Weights of a small GPT-style language model, trained from scratch on English Wikipedia: width 96, vocabulary 512.
Each number is 500 + 25 x the weight over its row's rms, rounded and kept within 0 to 999. Layers, rows and columns count from 0. Numbers have three digits each. The size before them is the row's rms in percent of the matrix's.

# layer 8 MLP up, 384x96, rms 0.0827, rows 64-269, columns 0-31
103:549542491507514510506491497491508510552495530505473488487493514510515523494485482529519503543542
096:437489500497451517530542510522463503492482504511497461464484510519536487527541523475486453522490
095:473503538503493448509502530498505552508533466483506490523486538479500554516557506453523491497510
100:505502481489501528483509489481514500461581544510485495488517499534502508523493511465506511536449
096:484507523498531509493494424479460480514489505474515475474463514497517465518476443474464466502504
108:523480516514525491473496473506515547565500538508473502504490539498499477489512467510512440486482
109:504518520511540437473523470473501482488529495495511504530483443482492526522469513503511511476474
096:489493465506500520507455482491517531453459460469560510486528527475512486514490527491512455511487
095:481508500486511504458484530497476487513481481513504467453483508527537502510494488472460488493496
089:465500498499502519471503491490483503534509509480498502488509469438500515534511440519499504514445
108:518495508500546509503520500537452506461514495461551518501508470473530491518497534531490499499482
101:502534527526503507460496512527452521545500520486500514481504487468499516512487518525496471519532
099:475500541509500531462458539521526470503502537498511486508508544476525477507489504496530516437532
106:520490512528522509503522523490495543519476492504480498493497538479492464494542501549545482484502
092:487497526531489513508522505499495483525477481474492488468504496482549490501527504480483520527470
105:506516492530515490505519509503480501485531490492494518440465497505502457515540526520494511504470
109:485486502520532522487541514481481537527486532473505429487505500538477482467529537532521484512547
098:528569526514525495487524504515545536510553527478507432473557522492490529510540514534519512500540
098:541520511538541522499507497453487495508440463497515520505511516518531486519515542486525471493534
091:515517494490531513487450522535529475489527464498471496488490497512490429473502492476545479532516
097:492460493482512492508444529496486527493547557481474515443517508469501498478558549477483505524509
099:490522542516556516500467464490524473514507465538477454507482488474499508454520534525494464487514
097:516537517500518514483519507516484483513444472528527475477506494487457522429506481544511513518533
092:501504490478564510497471529460483516470543513479490459514474539503482480466493536502491527465512
093:543491498523490487484506529492491481544487475473476461513521478510532463489504522510456521484493
087:505503464478516510498501508498488512488514519477490461493492467474565490487462508482495503525487
102:509547461505522467501532538454466511584507456495511502489491500457506449498514509519488536518505
107:438481525512493517468498493440486481455526496485528480518548510495531456454471505480500452470485
087:533532580495445513466503449469490529497537549483499469526531480465477503517551525508511478518471
099:491492480475550535465516522497464504510523521509497516489561526507448525486506484503518536499518
097:522508446482495519437514486499445474460446504477510488491499487490480510491524526507499513502556
106:444505523475502522523510546503489508501468504475535546457462478520519504473557492481484546495511
098:447531518532519484494447507466465488478549510499504503520524540524477494532539516490513456467476
102:538524523527457546484540517505472504519485463515495521479511511439518523479537525492502494477524
106:518498493481512488520535493487498518516492553502500476532515553502504522470508457493518461456538
087:511465528448465514476536488499530499483480496532558507508489470446534502474508518468508488460503
097:520489477462524503518505539467488540531456507477515470473503513493475521472479508492526493468494
099:526518490493512520527483511497507467442511512519553491520472511520506513445468518454507486503505
100:487506509497549492496499532490494494555470482537462495477461554479489520501516548528464524503462
097:495531532475493480476516447523497473505450522526499445467507507520491531487467500468518490455495
105:493524459467497505504566531424479511479459511494475487518515544485507488515488500523503480519452
090:497558507467499480482514449484498528515521491512474498511512485499491523481509549505521538523471
090:470480526508455548458517563521475477510518453518474472518497521494528497498520516496516482494497
111:516488517504519552498493495500488469500509501529510509504515513454481520507529514524494525500479
101:473537469498486464475474536492510537516488510515482527471466449478478470498517500505507440483527
096:502461458503514508502507476497484442504514501514556463455505513530497553505489515471527477473499
098:479467505478491455501498521548490524505462469487537508470480514499506524527489478509523544490466
114:540550496509533530475448495493467492504452506448548480515465516489507502523476469524535485489491
102:482496550484491475483457516459473470493446520513487485489500542491486517511522480500501523493473
107:517487488498537471526478477513492501535504533516481474509517513538552478490519506451517522440476
099:529524477505505532539458538509477527468528498493471509505536500467450503469507519496501513507508
100:509512487525519548481469504484513442520495484475498479516483519527480509558496499513498535532501
101:445483474493513447517493527439505518481492559506482499525497515525495522506450493516511510542481
105:551511480459476496494511525445502492523496506470499507497514492529473525510503480492518497511506
111:503538513484540482473520511518545511487557489509490538487517511503520495489485484500514496510491
105:528510521497484506475489506496519446504477464479492465498463500487460489495526465494481436474452
094:509536529479554513471520525478497539514492504515514512440507506455508508503450498553524546531489
096:477533521501495501511510547485526464521508515526485512485539516506507510470537471498493503540450
109:436475511486458480457577514449490456486502494494524474508540527492530509469491492502492491438501
089:497556512518521497494487502546474498510490514491500482505491491465520467501491505513505479506519
094:481507483528506502504482537474473501492479528492531532505485480489517558519524515503511487484466
098:528498545466497506504476491489492495517486560565508480479506507495452502452497478506511470496489
095:485556503488521520460484475497471491458484500517514458522520493510502530525511484479480507490487
099:505513519516475518498471520469489537494526523558551520510514484492489486488500530473534500511489
107:474500510514543514491517496529523490483510517476514486465511503496497498534456534473467522511483
099:556525511463501509496478484490466556498504463488496476465483511470475469486458514461496490546459
123:558537510492497510518507479526451472483529502546494504469521499487519501484518504532488515480517
104:511515503480526500502521488487503468511482512510472497479495477547494500501542513475547472493527
102:474465509513509521497538507468482485509523518526468530487511544489502534494544519481518518529524
111:505525474459534513461499495500499499523533487487505484505491513527507520503492514518499459536501
100:459507490502486585506469546492479514479458562519519499434518505483518506525495514551508542511510
096:521471521497503494488495467488495468466485492472496513488491482514484501512484520486502500475466
136:457502501527499485458484497484466458495473527504514517481496519498453502507528474485487459492504
102:505460517505442498511489503541491513537507486513460493473486495527488469469514514549523484499517
088:506483506539494469530466502473477439472485520478542466457498454516482514502475529562486482470515
093:497504498503524479502513498459523483481523488562499499495550515510517470499529508525517511474493
097:463468489507511505504509475486509487529534504500491509528488503468528467453537476476520495514511
104:507492488493517451531506553502491531521492523522499488489490475523492458487520543495539486518476
097:491492514491491534483506461487458520427500506515509536507468482509480502481487476459529498504504
104:504472506495484492491519519486465504494511496492488482490521511536530473515470533459489480474454
102:500512509542491495495492523495507462471484473507445508466510512515511505491489511527514523508493
100:492536517513506514529499501480522482496516523486489451511480482533483514448517488562517511454468
101:530567479515522491522471532521480491542497552524487490453513502457504502484473504513509463503526
101:501538495543497505528462537505470465519499494527453498459528518542498483491496487508526493470466
098:503518479494536486521495552511525516487481452533497536468557487490478474477535461481471443484486
106:492517502495547468518534504503527519510465514487504488466494516450435492513507532516489483480492
101:507497521472541458504526525518517583504476490505526528526504512501526510491522491485536516501510
088:468514472487501498504496522489508521580490525449514524525511545497482552485523508495497505491500
094:526483524511515469520476471476474543541512473486476481489505522469537514525479518474479503517468
094:532552468518518502483465498517507531471472534462504477462526531538518464463501528541496522509512
113:487515462500516511466478521510486497540475506536496478501488522469488473496524465484516436513481
098:482501452490516514492520521511510437466565525519463513470541456500515456454509496498496486503507
122:478502510461531475515479519526479486520565568496555490508509494488504509510508534549531524496497
098:507480496532511439474480493523511480511470494474466482504545508494528531509491488527539529477478
101:535510498522472468470525504486499503491508524540520472438476493519528508473446489471514421544534
098:431500460525527494504527492514465477525520498474502499486521536487560524488520508484512533503516
100:502483517491537494488529510509518511533481459559512509468501484506499524512532500485506508485541
102:490516491473548503497525520475483533470504496516525490478470488507497502497453499479449463481527
110:503482454522491499505508544503488474491501514467500502480505490489492501474513454499535524480509
103:509470502484490485525516542502497449486503522484452475482531514472529507473529517487454554484497
100:504486517479498473480509564515477494526528510491502503503460439463449485494515507491500489466444
087:502499520528472504490507479530465532479455495539486491498503503453485513530512480513463474459497
093:477468471484509551494492524523504489469517500496501521511522510433516563488528508493530477493500
093:534508475494534508486506482520511509505515529509503505483509533520490554504492482477503522492501
116:480479528478466496491522509546463522525507491510482480498510461523528492516540469461500467469474
093:525505507468492463492477542518486543484495485523510501510504500524475457502538533500513525491478
089:483460454498532528495457525509480458544505500511480503496523503478502456491494493504495499490545
103:505534485471468485489463513474476501437464513489499500477523499517496534522492544492504485517468
095:489502515469478525494497482476526470491447489472513484466512493478485496508447497470497501468466
098:534478495542476512476481527457495479515529491505526520457453491456499542519521482511514464553488
101:442489469536534475494483536523486532499478512520515492479456563483512477522482521511501506511548
102:569543528481538494517502525468456472509474491507532498486514447497497483514508513519490493452506
107:471490479485509539489475507484468552526496545504487479533509501545471487475491531475529502490517
105:515495539455531480508480489471489501477505541511502459486509488523514473504489504476526460517520
100:515473532501470496457485531467442531493519507466453480459487568480459514535487477516529519515536
095:496451516504513503496510548536510512488509509474474520485527497520515485509475528496527534509474
095:492517500445477508507470500459528504515526512477515466477519485483474512480500483499468462499507
102:503468489489481490501558491484518525488536515509440501530497537456480496487458557505522544508529
095:520508547489467476526581549460498498512501496519493437487527481503498500472500504516512463500495
102:496509518504511432501545480486498472465512547476498483492510515521478507485525521501465490481508
101:462493518490500459477472506508452507493506486502494505495451456529495520458488487445498455531527
103:499523494532507490494465505491493527493492500478481497533512534497513482504512516465532504526491
093:492519502496493485472496479487491496507485509521516467480519490495525516458529503501499523524459
095:515484505477539499481493434491484499522505541546540463472518522525495480464500472519477497517477
104:513462473497546458495496528522515456505514510481521474542486446515539489500518519480520503528546
099:467516498419521509524521533496497516521454530461481488490501525499468490495532514499485483508522
081:532497449493540462509488525500501471510502513521507479505481493514477514482486504499471443484525
107:497521500509477471482468492458493491472508489487456511503494484509471506474462558460532514486534
114:494529538493499502471505488535520494507517510518525483498529509540483518522487521517465474464460
090:506484487454462526485503541484497477536467502527461476476471472504471467497539482487485529543507
109:497533496519548454509502529504477519486501498536496495507516518504521501510475539531506542469493
097:527529511510540516518524512478498478528495478527492499498510484503517468491497505522520466528516
097:535521488474514499523504533521493487454531507512515493500514514508492496474553498530486490481474
094:484487530489521468513480453536517499512509496515471498509558523520525510476509471504499578504471
107:501504521496516490514486530524524517499525480478541470547465468495517515531481520516502518540458
090:505460500489536462508502495538467461492511498516508492508519514504518522510506493519537511518479
108:541465493468477461510509494507469498511503465495510522470482530485517517478531496497507533506494
097:513482494516521503508526526497479469522526530468520484523515476531521530479539462473542468509500
098:476503437502555483476530470509532499419504499546530501504494507482501474498483507488515483516521
087:524511553503524500502497475545505469528514491507476521455515460480512501480503552501470508541515
113:467517537475504508485516536477498495546476517518494462485524525482531501501524520467479493514517
094:546511506468493471505466520536481511495523520524484508494509524431482489529586517497492491474486
094:510517470485514450459459479484499461488472481507489518521488510490476486453536478491524496493475
100:469492481515502520450499491511507486477523480505523510514497521468482523480472510535485529526488
098:529517522520562503495461492485517503489485516488455489491506501514493440531525516488498488481499
106:485478516451469449507492545490475499520459456465500509497527478508498490505484499445467536464500
106:489477506509483488427463493490487505484538541511537455463485453485523537552482492485492464493511
108:528512539538493522454451516506518478457551489477493470533516513502461539464510523508478523500511
097:473491485477438510472499503522551539502477483500467518479515495480446484476492547510512502512466
092:513552505505515462476456517492458520462445510527487510500527543503489468526504467487557499487505
090:477492531491541503444494532499450474507517494485479494473491496489524492504508498511484496507471
094:501474491488516535489478475443523472474479515518477474475516498468488479523506528521493515507502
101:459542479504501474502488516463501517508494477546497466492502511498519483468504470540499497471486
097:502518511430521498500487492490487507500517569508513467545537546487476506455510474493485489487537
095:521514490503446528483501504503479481507482482533575491482540509457516562471472501488528540513505
093:499473498502500450508507486513475497512457489541498511515491525493487468492511471514477474550527
105:502505463464474477495465492502470520492538525492478454451557512557530483483513520449496473524517
100:478546520544481455516461485457500467484501523505541493515499525510517473472540539544522500464517
104:517498544481521485516511496534460471470472541487444498517458526485495460506501553497489526498504
099:504476517557502490480525496530477504490542493473487512482548524474479483513536489511526472488460
097:526493463498493519501462475531491458492511522498498542549537501502495550496512505470522497451525
094:513528512516519483458437527508469513485493488499539503494524525470445519481490462515464515478508
100:478472494535541534492525511482477519491480505500521485498531537497462522476486451534459504502474
098:504506515481510470475520508477500478533559527502469519520492507519538530469519505504461554480476
099:518483515521504525498524492532491510505459480487451516466534510495559500505497528501545503516513
094:496491479516476507537496508476473502475468508490487501498505454495481504446508519555531526500502
098:483513539488507473496498517499501524521573492510503502490490530454451485485473490542497502523522
094:457527527496486497480507518527494537485505454509522477474534502501488515480470468493506485510493
111:465510483489508487512495522509461529492525513511512520503509530459529487500449521441495489465542
104:494523508514494523442522501519516482487507502525466491469497486491452509513497476531491532463489
103:532532503474547516515471489522526495521489505541516476501531470492527452491551501506506523514464
096:469511509507494488442542450494462524521528505489508520494509487506516500511572507512536546469521
098:537505515479481489486456529459506530511505500506511473511534508493520489507510517495497474521483
097:458487483460487535445502525516535561489508502519504484467493515531468521502466504462479526499485
095:498506525534494482506475538477511472487513486498526503490504515522564523503506494521488484529470
104:476480507509512482514477474526516497479479528467531499494512504541553493492537524488534525496481
100:492460502481474444482516492526508453490467495518557459500509495488503520491487476484497521450506
099:507489474432519509546492515518486479512472512517468461483491495521502487516505443449522490507476
098:476483481470517475505512510503491479532466519455488516455458498503467481463471513518569526446529
109:472470516530514528501552498515455517497452513551491489510542500453501522477471513457496470512469
101:508489484488462490461524527505517532541503489497495509522475529458500491519524497474491488484509
101:489500537486507498461537483516499511456483501519498512502510515513516497500518521465500531546518
099:508513492502545524490511471499477493544526462498484527497525500496511518532498491521492506498505
097:522507471526454467458516492469478468481476515502505467493479528488508483447503513482512487462483
100:465487529509487507493508512487498520516467461540539532486508500446472521485515485505542514500507
093:516528509519519469484538488475468489508507561551500524516498506507477533458484470529532511499488
102:506487540518522489468521443552470489516529513487532481490521511505515458485492495488534473527475
092:568499527523543497515484537507473463510526513487470535536514512485497513482470492519517502511482
095:505514479488528459502461505486512481509530552509515507458502470524526430477492513490511534471561
106:504489454485492494508481525474481511493524507508485500508510513479460477521519495465488466487499
108:495515513498506487460495526541510513502529459473511484496438481485530491530509531513522491516508
113:543494539530554506483526534514443483495514507512504526512547461521484479508506530493473531488487
096:500501491485500478460526469494485519506543511517510489504514498520538502519465512466477515524526
119:477476521553525493479477488515454504549480499492471527484451507486518498449477549491468534479483
098:514519469507523484541558497516487465513514538531466468472524544493525485511435516544528476468466
109:503509532511504506490527502494506486531489487509511480463530460505522524456533504437519541556473
103:497475529505496464488453534517495524538513490489458471512516496496518439474533525501524515479520
101:448558481463504512471461501480493459479519484504457504471507503508442485505465539497483516489539
098:487492449473519502477495529484510501523473493533532495483523477457501476513544523497573479494506
097:449508529557499485479474496536492543506471468532477480453516546502478486502486524514496492481536
109:532538535484489500521505507454483491490504517524496501496522529511505531524553544482506470545493
098:540501505532477475508507507493419514502518534503486478482507450492494485508421483519554476502468
091:511474478478482468477498539513469514538509483473504546471488480505524480538510476487502507504528
102:480541545512499483498494495463489461504475478531456503500492500495459541453546488537536469498491
096:541482491536512501504549484505503532456504501509505474495522530515489497492471518504536494542503
099:501504525479478491507453494490467481492513483483493520481498505529536514520526503539489482483514
# layer 8 MLP down (transposed), 384x96, rms 0.0828, rows 64-268, columns 0-31
105:452479496542444498482503491464466494475494474527498495517480526497525474498460507481535518487553
100:514521461495463499500444493498528503473474519493514464515553505502496549466499448463430490525499
096:496517508487460515489491544515488504495449454512458471489454542506508489456489483493495466463526
099:510532501485502517511478508465492489502476496519474527512484497492515473545436516496512451500499
099:494498503531532529537476501480524492490528488521468496472492520476514482520546536506545498487552
104:481495515502497462460535510531462501481503499555513473524478536545513507505474460499486527496457
108:524480494512463520519429508559507546508534505482504488495524488494484542509499530502479485487530
093:465517503506497472478517547481487478526551526467494462525517487530470499472489550503505516527515
107:502475510531548472449488485521482489505498497481460546497490489496541497557498506518494518529480
087:545493511516521502507521493520500531495517497485530512543475492501466508499474517504512491497519
108:529512476493544533512508508513529496532490522497498480477527533524492508505499471499489484514508
106:489484484504509499479516485506497484449545452481488491528482516555511497493487492480491506512516
097:494516499460500497540531456482444474457481497547557537509523537519519485522508485496495480517465
106:528481518488491517540484488481481514552505528458511489481482464550488523478523487519542498493473
092:462489475521485507486488497521516510517496485447480531486463525504504563484505515532477490517530
104:538504504525500503501487468523510488491522487456469495512547477501510525571511484493504468502476
109:529470512534544500484512475531530481511476452527482531469477460516483543488473510479496443488496
092:465493463490508530534490543468467493517456471488515552498484493470480487491455498481495474490522
103:517539514505453514496498507469479484513495527496503527477485549540487509494466560510510538478476
090:492523451479471529502516475465492519521514501484479510568454454475537507511518459512505482506457
102:497468516505486493494528492508513464485487522502502472502497522482480522468466481484440534469493
100:489515493452466450549537537497482550535471495521525489529462515463480489494512486478465520522499
097:526538519494467466452468543497541487535490530492511491508495491503490463492489490469507462508452
088:463497515476453467465481499497521500544487474519505508490553497490530502550541482503488557515497
095:483501488514511479499513501519464491482473539502475501549487491476498523483514477492474514515509
092:482541507439476514511507502515497464462490462531547534455539510515465507477489528489486529475518
101:507478510534514495453520523482507463497486489494514539500514460542487454488464499516519478456482
099:505504477462517507485510528481478485527511507480500548535529502491483527484484481504554537464490
094:528516484569509497545520502506501471462503529490521495523473511456511494520511489527469487506475
098:499481494516508530489497509460528497517482529494482466539463513499500492559488486478495506535539
112:531447507516541524475507493511523496531512494514493478510486505517476491512506505534547509482492
099:477495487561496522466527457484504460469483505492517478520539501482488516510493495518499475524521
096:510470481515495523475521512502525549517486519476501509522464490478526472478481485522488518537476
094:496479465506533495517514492484494509485516518487460499515510521528516483509436460498517477498481
109:539488535500470477493441530493496483492513506464525472488509481501537504561459524495481536502469
093:482496494545522536518543486470533474510544493486456470501497502522495480503476494536525503480538
111:480483488474535533539490499541495473498460506537507479501474511478507494505469523479475435528485
093:530499464498531482471484496481504495552497448502469521489506465475465518534557530510529456491539
105:510496483496503491473497519508508528476478458477538466555485498498483511509477511517499511488517
104:498491533499500488490469465468506522496518502475521473543462507526485454514517504508511496490449
108:533496524425489478471470479507469509550525463528503517558484507543536539482470512463469513515506
097:525495450510499457521526531549490489527497525492509485530515507504516496493507473502474500485515
091:492496487495492463494521513509511542542500478527479486478474504504513523513505499490529508510543
114:501470502498492494484507472508519486506447504529476477503488495455499537537496560510485497540539
095:527435502501495493470459475516512507492531465511482518481548490543510500479518502525519472508463
096:497517506502452461530516486503487491516485502468513520508494492460452498502473461525502519495527
094:506523495537480503530500487492445522518529525472477506500544532516514466450532475527509452534475
108:447478497513507517562476490508513520527504483484483500524496470507467515524494521481522498470504
100:539481502522546491474456473542522566509490507454512507513479476554507456510475540481491536514490
108:483488500514479489527454541473479528513532499479476493493499474544470535491494511553492506471538
101:478480486506496480512493524534561491497517530488530478486463485515518459471515491507529446450472
096:445542506471492482442542517533484515497519496527504535535513497475486504489455493507513532502534
102:490514471541522503448503470447449519469499517513507522493457514488460504502453538516476487540448
108:459503515535512510506521495465486501521456449523496445453504497533513504482500542503521534483511
100:480533509547495548457517528466500491507495545475508572494490493511475486505528515493471502489461
105:464486490502527507543483501467463523471498490504502521439515484516475505527468487507506488511536
093:495441528512464511503492466502490487549478492421518486493486479492504508523490509478485521522498
098:490479509533520488481496504507542480526512503465494498515458470506520528503512522523491522560482
104:538458494487509525495483525560477510550512485483497532499448475485467521524506486475525529513501
096:539496466496477484518504506502518531514514499494475531469551525502498540485464509537508541507448
099:511518494544490503476519504513452501476525462519502486510498490500501501490501521499492507532512
100:461507463517496454502490447520493496483499500435504486509458493491526473453450503514528500516537
097:512488470497480506513472498520475534517505451478488500466507435503525478525465507510534553485486
095:494486503484522487513504487492461530473511491520517497521487488450453501475501473483524504511522
108:536516506496471456523453536507516508484531477481514492518459503542500498492568500503565491497486
106:526459473468517510513524457519485483497516496523514531509469499470498529533518480495506524501553
132:499492519523494505517499486535498473466439482507500506453522516510497478517511491533502478513477
110:555481442504504490505501502490469525512537498550463532487532493496484525487523495493541525506547
109:473541480508518467517484506455510547514494491484463533507543536537445540512491501468500482498509
102:525520531521472490533487528470459474465468501477508518479534526503438481463487538469469495513459
094:485476505521509537502523488520529509517459515496483506524480479505498490493510515529481502475502
098:430500489491508478559470494525547484535486486489539512542502513507506503507506508467474495492493
102:516527496507535500481533532492517489463553463475478548505511493504473514510485497523508488472496
096:486477479495530486467519501536482458521456483481532474510462544502499493495517506483531478466526
086:541521517506489571443506493500513509517453463535481502546478477494498485517478509484498491484507
094:503484528526461523486491518525538512494520496497503529529441485507484515487483496492498538484531
102:455509533509511521507497487453453517491524502497491518475546452535466494500485494474522427512483
111:463534520454459487505477521465498474501459482484538483527495521490519466518504520520467509488515
090:468485478495492504513504481557509467520483484444515491546493489456524485458513475500483520493459
100:507519480549487508498444531478481508535482454493502453492516478452506531478499530502534511476506
098:520499480471469445528498469496529484505485508501480480496502494529513489520524497536484524539530
104:498480489511487485554547527505478451464505464504523535486531498505523519482519495525502471527506
098:483521505511536511508525497497528476450525522533482491526485509522513485482497492515448485495510
104:501530525486486549503478493516502471500504492492496489459510438500491550521491503544478507511520
103:521492476496490477531530513507492541463491505544515508509477529500527488520478514535477554470516
102:520507519507510485468486478516514492521506527466518485504494493481447519505514473458522493485493
095:483528494498521506482478502490534487521496499526512481441530509485489519480477477485455497470533
097:479525517518478499466479441494494539506526486511530549503495504505539491464500511518512450516505
099:491487479507512492534518494510513515460483496515508444423520494516517525514466508530489513556488
091:506452504500489545520523493502489479500493468478533487499509516503491537485487509450511490497463
113:496508540523544520504472528499491480485498484494474537506515486495511496486517529483451500543448
101:445511481552472527536524512511489541457458494512488493482509503529460511530523517449488500518459
116:463541502527510515501487522525529466515491484524499475471507489493551526486480467487488475507536
103:478483503474529483530453455479511538505457553498547516520444503495452482528511508517494463479529
105:491524517489473485501512467521464459505515486453508518519474461472504453522496501495510525475488
099:529533490468475511490516479503525535489499485544483482494476469501493501504465475520509482500508
106:494521521472548486509485465463471503503514509547514507549496513495495521481481505501511516491553
103:474462524528485521465508508502490511524507494464457472514516501504502505513493493507495542512513
108:562475455488463513532519515496488475539515477521509470496456505495470522524513468463528516569492
114:441541492520542527466507496508483501475529505527489454553511538491506516481508508483495497515523
097:480545477482474485484500526479508476486511499506491446514485528511502538500461494520528539451513
090:497514475489485458507488525521501495469538498511511447511449509515516514492499527513495523521527
089:534522523519506493511517472508480457462478546523501476482480512475558512487493522484513485502495
096:512480531488506481476477538482511464507513538499478493558508497531543499487459514508524513528522
107:522505525526505545497480487502508466470507508498513485487490534515526515470520514460537496469503
100:508488496480460472477498470506506466510493484492483485505506524468517505508567494532508519547464
096:467489493500519479501529503515464530498499451493517536517479515528465517507484519479499515424447
100:543515528497540531503514488527472506549480505482543524537518452502475449478532493477505509530500
095:466533487515524483543524496479496512455511505491519485497491535525465521473498512535507494481523
097:502498510498534500525508495490518449477509482510500514495526496521500487489484544491518516469531
097:479477521497488474509494511509456523503467513533479490518527488571504493505539531480514555481501
098:491477503506512480460501495511505455514471485504481434477513481529517492536474483549539507508468
115:487512483503484536480514468463560512490499539510532532490528471507512477495494482500516478536499
101:484538503499492509485490512500473503517495504479478539527546506469482488504472506513516479482504
105:500521505504546491512465545511495498499484468465496498502486521526495533538536493507519490552501
098:515494516518497539480523474488499513513471478551499487546504465487472527499535508471470456540471
103:492502459522494498465517518493515528518448532525446498473501501502507518520479511492487478514510
101:546506524471485523532460521468459489481463516518525476468544479518481488484495496512499517497491
094:508456481470525498483487499476498472453491509494484516494483501484539464513485519492477487466483
101:489549477522523539488453524479465548533451460489490491486465507489510566485514476543523513503491
094:500509495521519478509509491484540480487561497528509481476542525449469496433523512525506482448501
106:513494477534489496527508531485498543458491492442508469538503506501467476538492507533500524481478
106:513508530468497506517471537490549502523523537494501505545512502491517500533523488525488435500486
094:501489537471551471478530470502512469488507492482465529507506507482539515509502436501499472458465
106:468460508493477516442522431530457547503505494456502482493515508534475482509488464530507519527497
098:521497487523526507513451518496484538515487478491524532511503521456505490497523489489529532496570
081:467461541497479541449502476493505499522503500489485528529530507510504430515505490470499479532509
107:528505533525511535515502506516518554513496471482534524487496512489498505457545440463544483507499
116:504526482520504456524511516461446511476517494489508494469513466518481464471523526496514481504538
087:512514511574492490498505521497487477465509498515479517491460473476537509497457544520497495518490
096:546451498482491503511488496511485478539499531530491462518451525494481487507510486495499520494508
099:502457454501459479504470500514502509466473533495513533486488516535467551509482526495501519467517
100:517508534489494505510545474528515470511483462501459439494484460460500503548485491479474526456469
095:517506461535513472470462470499521476487533499469527553462516476493475497515529517464524488484517
105:494530518518456530494483480483480527494514537496517490445525522530532447506531521491552444522506
089:553473535484529499473529475511505453483493529497470552456479515462477489472531465507506527501510
098:483486514483484501456527505507505474502501500548517504507466463471474543499464546482495515517522
092:490487504496465535518519490505477482451502505488494517500541459450504474485496471513501514489487
101:500478524523479493518492526508489540491513511478485538482530523442488538490507495470477476509494
092:509529466502532508478467528491522484509510479524497468564508528488523483521474531486506488511512
108:511530524552556516482488483483506499494489487531486492501501501490484500496509540521488500495464
092:488472513510520498536515461504527485436491485530497492547497489493507505479499463515483515482530
093:496466521469495488506517487506476491527503517500527494452558480460518510468495491499456496484489
098:491517491527481520530490521482499509495539497491495492519484495500479511532498509501471481537504
100:487499555526489453544555516478506474493478532498529506478480446468474495485491488485477494481497
100:537527481515513525481512513512475491466508535494491551500448472425511548534515475506482469455477
108:532521476439475476496506491453517530503493467503536478484460461498520489536454512499519459480515
108:514508455463534494502512530525497530538458490515528558494503492527514514490509461495541488461513
092:528476504485532473490453472524492507505476485545491495480529475479471476500478466485470506520513
096:483507468484511523468530480522526582484489501466534520494531514471496511466509479496475499501508
093:509504501509487520535466483528509522506535457506489506488530451493518450449493461503547533538505
097:492526495476424484485474486506502504478488498486505511515499525462475547490528533521499518504510
094:480509464517449482479499507476535458487499543466507510545529521511499454498513485498516505492539
103:470508536486496550482507535476506430517487478474509508530483488477496551489500493503500509441504
096:471466524514542476495469465465519519500528528518507505469492490509451516487505515540478527487467
097:515531515506513476457531474513516525499526493517500526476522482475512505485549530510500481503493
101:480511485487525501533500558479491498485494544508489488528476501469506471510465527490492489472534
096:493460489510494508497533495537532510532541473501471494464469496499470493560496523474482523528469
111:545489489482518505537494504511503535477493515525495492462521501465469484499524499566497465495475
095:490512493496490510491478499515478476493491508485473525502495527499483549465504494460506505466496
094:513502521504501553563495482433437536522472490503497498468490537518502484457510522514511535524493
099:506511466524490494511530506515518482523495506495438495500448462500519532509493464496511462518507
105:509515486488530465551507472470547520522469466451523496507487515525515452502465483475474433511476
092:546502465524525499484464555495511528505517480499526598458505516485463501500519503524496502484503
102:493509520532451512489514505507506483499540485461499451478485459470493515531507478477512530525527
095:509451496508530504493521515530472488512537504534499481489448494483510503510470499561511504462520
096:516507516499450497527488488520487437482503493512516494491483444548451512486474531496517525470502
105:498525500504484519493533468483511487511503570473518496498465482535489494496581439555475502518471
103:484465486502530452519510505490510505541456523493489479467522416515525486510469531532521535545512
102:478528499467525513487540501492512486537485520506562496506502510494498476517529507434467456483562
108:475500495510469535475513487482525512518447523541495514509522496511453511515537477471505482518488
100:511529519489503515525488505480450518481464503449502547525475503467473527467517511493489531485526
105:505520481508518539514547512493473537462434493536526493488537507528447526524516522510465491535490
096:468497477507532478517513498489520503529489473484456474493509495498525502455476475441513507538495
093:521517531512476502467485489476512447499508513535461518517489531499524483525519491515537527477465
094:514517473495450531504494526473463461516456500522539506496507493507496564500440541488464500530510
096:496465490489512523464499492510487471481490473503489453514523480533531496499516584514469465538496
092:510497503456502466577491456526508524500498467497506516513507483541481477496484507544468523519496
094:513532501489507516442526484490486467505473534484542534481484508528541514527495484513542529510521
108:480518472473462505533505473468516506494508494511509528466471484506477492457508488455477513544476
097:506562518506498499550479477464516501518464504494468436488541531490487497536510481502511496510536
113:471499516477498470484501552509521487480506489499503526495487499532476471508498564502534497478471
090:499496474520520469505473531464524472500499529492483536536503549505496490516487485514519495476501
100:495516485492486536440495523505520539483469516485483493511499568536506484497533453494525529520481
099:468524507496508496448475495575502515521466476521493481487488505545497523501444542500535522506506
092:484538516494532531500516510447511482494547522499498530528494488510555488508533525517471506514535
106:534526469469475494506477518488497501493514557498452502494488454495513455518543505534507493471521
084:520539501474477486522521536502549525507467539479514507509556489537504515504442487462484510478491
095:525524463512465499477506497530476550486514503480515524527508480505490511461528491527498498482502
100:520484530473528507526487491475512456529512474507492465547463534486533523472482507523490494520536
101:508483480509508526501479510489513528491511480496483500531531524494464496497477516513504492507487
111:467518492510500553541495487507521541534491504492521511489483498467493507507512518488491492530503
108:475461485513498460489503445492477530491513499530486514500465483577518528488502494509510491511484
117:444505496497455484491489548487523526476491525519500483470569507501461471504500521525493492503515
088:493495516549480462490489517459530496486477462510471461530499475522498543534495497526502504514570
105:466489545552520528473500488511502499495441485535512527488476449543450486495493512510507470506457
103:490491517466507520538518474468496476465506492484517541512510515500514512466481460484461494480492
093:504471483510495469533547457490467530470534455496544522496462501522546453517538453503514494495462
096:509479496527457509529511474474511508460497538473540509519512548505497508515462512516561472556481
097:499516472500532513490516551518486495472511495499485457461514449426502514496468493515499480498528
104:518522479511511506467522471519530516487488517478543466518486467483471534493523477503495472541510
102:460507509515529540492492526493501500508449493498499525518474485498522512501528522507484473487485
091:434505504526508512496503513508474470467488571491505468466480498531528506501478513542465517516476
095:500477509498514537545493502498496492550508517493519453490547508519503465491475482445497535570466
098:447474505523479487479525525533500463497496508534503498485528517488463488492491550491529451519526